Weights of a small GPT-style language model, trained from scratch on English Wikipedia: an embedding shortcut, 9241 steps.
Each number is 128 + 24 x the weight over its row's rms, rounded and kept within 0 to 255. Layers, rows and columns count from 0. Numbers have three digits each. The size before them is the row's rms in percent of the matrix's.

# layer 7 MLP down, 192x768, rms 0.5, rows 105-147, columns 640-703
102:112109112173103175135129106083135142142130146087110122141123093159176147143141159108130113119142128121152162129135133116131131138101150101161139151143122123142125157139132171135157132157092134
100:088141090105139129107141129163126153087090158142071114155139153081122125113103151108108158071157117163146104116138140131105152128153133105130125140170133118152134136096157126134142119122114127
102:116120120121130120138159122105137152158114132113145120166112140148120127145167126161076148149129151107065100142109146113142123128149122112136089155128148096151094111146133135139128109184102155
097:112124132089135123144126159139117157140136152136117157163100113110118130127115151092131135123171124141120166140096101171131144159063123096177119085111134112149177130086129091147114130103138131
098:137177124123137140127131143111171120106157120131158090162127148158093100120120152114140097115096158096097114138122133118102095142150050153125132075137134149156081138137155130112160152141108138
100:091177125124080144162071131168126119154112159153165154165101151119162102152114126109124154116123136182101144122120137154067156170160132121110124107120082150155087122113111106100123150153129126
103:187072157107143112102082135164091117140154139178097106113111119143166121111126156103107148149099162149150132082119078135107190142117095103109089149078117122168169148145077108149128117096146142
098:124145111119139123113091099122125101106166125145152161101129126114117144151142125155114119143127116132143179150121168101152135119128126144134107136117104140153074147104140115092127123145135139
107:150187139130119150109127152128138161138098131131109102131158110160119114145130148096178123176116114150071111139135126155103155094107120085161107135097154131101129124105055123115123109174112130
099:152121097152093124140123113141126130106133113162130146113102161107095132101152140147098101129130105171097116084104083168152120123132185110139136124147106189146148148128130135138129112123161136
098:092131127103102152103137110097136111124146169077095154170149057086139133157109085187102092118152143153119153135146129118145165128140097119128129098125136114086092133111169120126141131115118127
102:147107130122086125091136096127083168145130108143129075154091117106125113177128135146092109108139140148148123086102127125140067109126127153135109170115117104118101067109155092142078112127147135
097:111130132133119113079158150153116132137130156071105119110183141117128128184143163151151085114088163134096071116119126144117113139154117119153129171170168164144117155127123130107120133095132116
098:139131114131119115153108101143135112142154163169175115134133118135143123126171107114116146152132121127089103144134106129141101163113134174167135147109156129148090126156086151132131122109177162
100:162122097161140106097124102140157097089129187150135092133150093141136091150114139109157117115095160120147116086118089142145191096143166137131120204079089151110123123134102154173180115153114125
100:103125157135115123136121137143170097116137146112143184116128112191143130155160134168086144157118120114125131121145152101055136126169166127095144115134108128094136111109141106165130105096165159
102:142123135138083142113127085136098129153133142157111113075133129096160123104097189115123106122118102110134128149119104123150107098126149143132177143132151135154121126142118111124133114136094128
101:117147136076145074160117146102078136106125118135075141143111121147126132115128073084124082148115146126136128127140090141127130128151192130132125156137146169151137098142137147158117190067139137
094:091148134148123151097162197098141164101162119126106142122118134162123171137165154121112131106104131110157126165115159108151106140142136169130131165087129150146147117122139133097104092099138125
097:117124117082162120117135170116150120111137116116128162113103124117113162160111088102157126098128125144134116146158153156128139167108125121080123132139121139082144169146092147087140137084146139
102:108169163136088131093150198146114099106125106091105132117130151171099144142104142106093139113143158130116104127156125097129100120119069153172117153106160167096073126119157146136143127128130136
099:145102101119144128119152137151124123148150082145120158118117136162105176174103128124147124099093131088157104139101123120154163084115116123122131137150130138135121139152099110137074129143093113
102:133136150075149113100122139164155144152145086132105087146083105127124108094140125132140143120134129121177120145139159134119092150132138126145133161156123164085151171150119103113169087125144126
098:111101113148120100130124103132120157136103182124121166130170121142116128132139119117096154141164157130107145093128138145131147113155109132147150125165139126141131100156107114171112127107138102
098:132117213101136132137172137073129135151095084139094108081103074111139129103116140124136062173133123073116145107148143118155106154153104099143130131147152137088157201143114109123163105088112145
094:112078116122113174128151157132109157105112108124111129174134168092106140131136104178103126150130114157143143102118105144120119118101174158117170136095129076154126127158171112129135147114129111
100:151102140114139105162106102095107089116107114146140092145114087134101114132102118135123100103125143126103126104149166128115114151134117112148145132125105076118158172105135109097153146141167088
097:163123121163111144105170114096158133124126132151144144149148132119092102134107112048131117109104117098104129153120154152088159091150113135123111146110090126123139148142157133147145093122095154
098:160157132152137138161152100184129079067153147172132111133079084067134114110083119164128092191106164121126073107144110125130123127126133123178199087102149147131140087134101085151097116153150141
105:141065140126124152139120107130154094158147100151150148149155127092117133120123137158141146128122108139072130113138125104104168096126072132083125109072167109124141113116115118086106101123194128
098:133123109115127143121150122105130116120171127133123146093113110136116151122169123154151124137128112101118158146149136153127108134159127114117144123111150108083103107113126104128157162114118119
098:100148142114127153171124120161104142128090111123142168144115133113146105157158131154133107116157066131130135128151141138145112100124115124108120092116114127107122124139155104109134145112139137
101:109129115118138138109111136128112128181156163113088122175091075129111140157135136082144144119173117136091112135132164129110151142083109118138119109084110119115142112139096104150145149136136146
103:113129166133133160118124072126126106115150083136095130137147132116147126172078147091109139085155118110075106124163155161127106152110166167115135132140109153097136108092124107130107093088115146
105:120136141129095101166131161104156125088091101111152120124114127151103109089112123113109122146123143123141145116093131114111115129101116094159159185122149127134083115098194112144116115098096134
101:144151142145104137135091095120154157165102090159092084143139160128135134170160127126192116135132116147102099145141073098133126133140113149112094123115146133087112098181115106130138126128120143
099:147129121129114144146106075145118131128098080163177113136125113098125139166137136136134111089136127106116121094150096171150150145129164131148119151089147112154146115088140137096166103108117107
101:155133114102140135129093140139125111109124118154092132093130110164095148154147098118137153109143107123095095140092120143175155117164115098177126107121126102112152116123145115080112148145122102
099:122157157106113152153116148090167128097132094118137164150130163103129105102106124123148132144099154127131124145089125138068142156112139169141149128106141133155114115100152107145131140138147122
100:126169151156146123107142126098128114121079121116098144120145106157111166132143118116114153098111114107058085123108099104118141109096098153168138126134065117097088118117096147122113123111123148
097:115114156139178137163147133166106149155117098136119116129159122099132108140095080145164119182125141150138157164132142097150084113138144144158158157110207126095112142132144117092128166127136153
101:117136101150127135112102129112145129150144132095132140163136150120133134108172159127154120141154101070116092133166144121143154096148110126161113096171145139143127160155111131119148134095183139
103:138105146176137134110151135165149129148141137162132142141141103144119110133062149146116099170122162127110116108097096134140138111099155134136134110130095095102095095105159137115159164093125100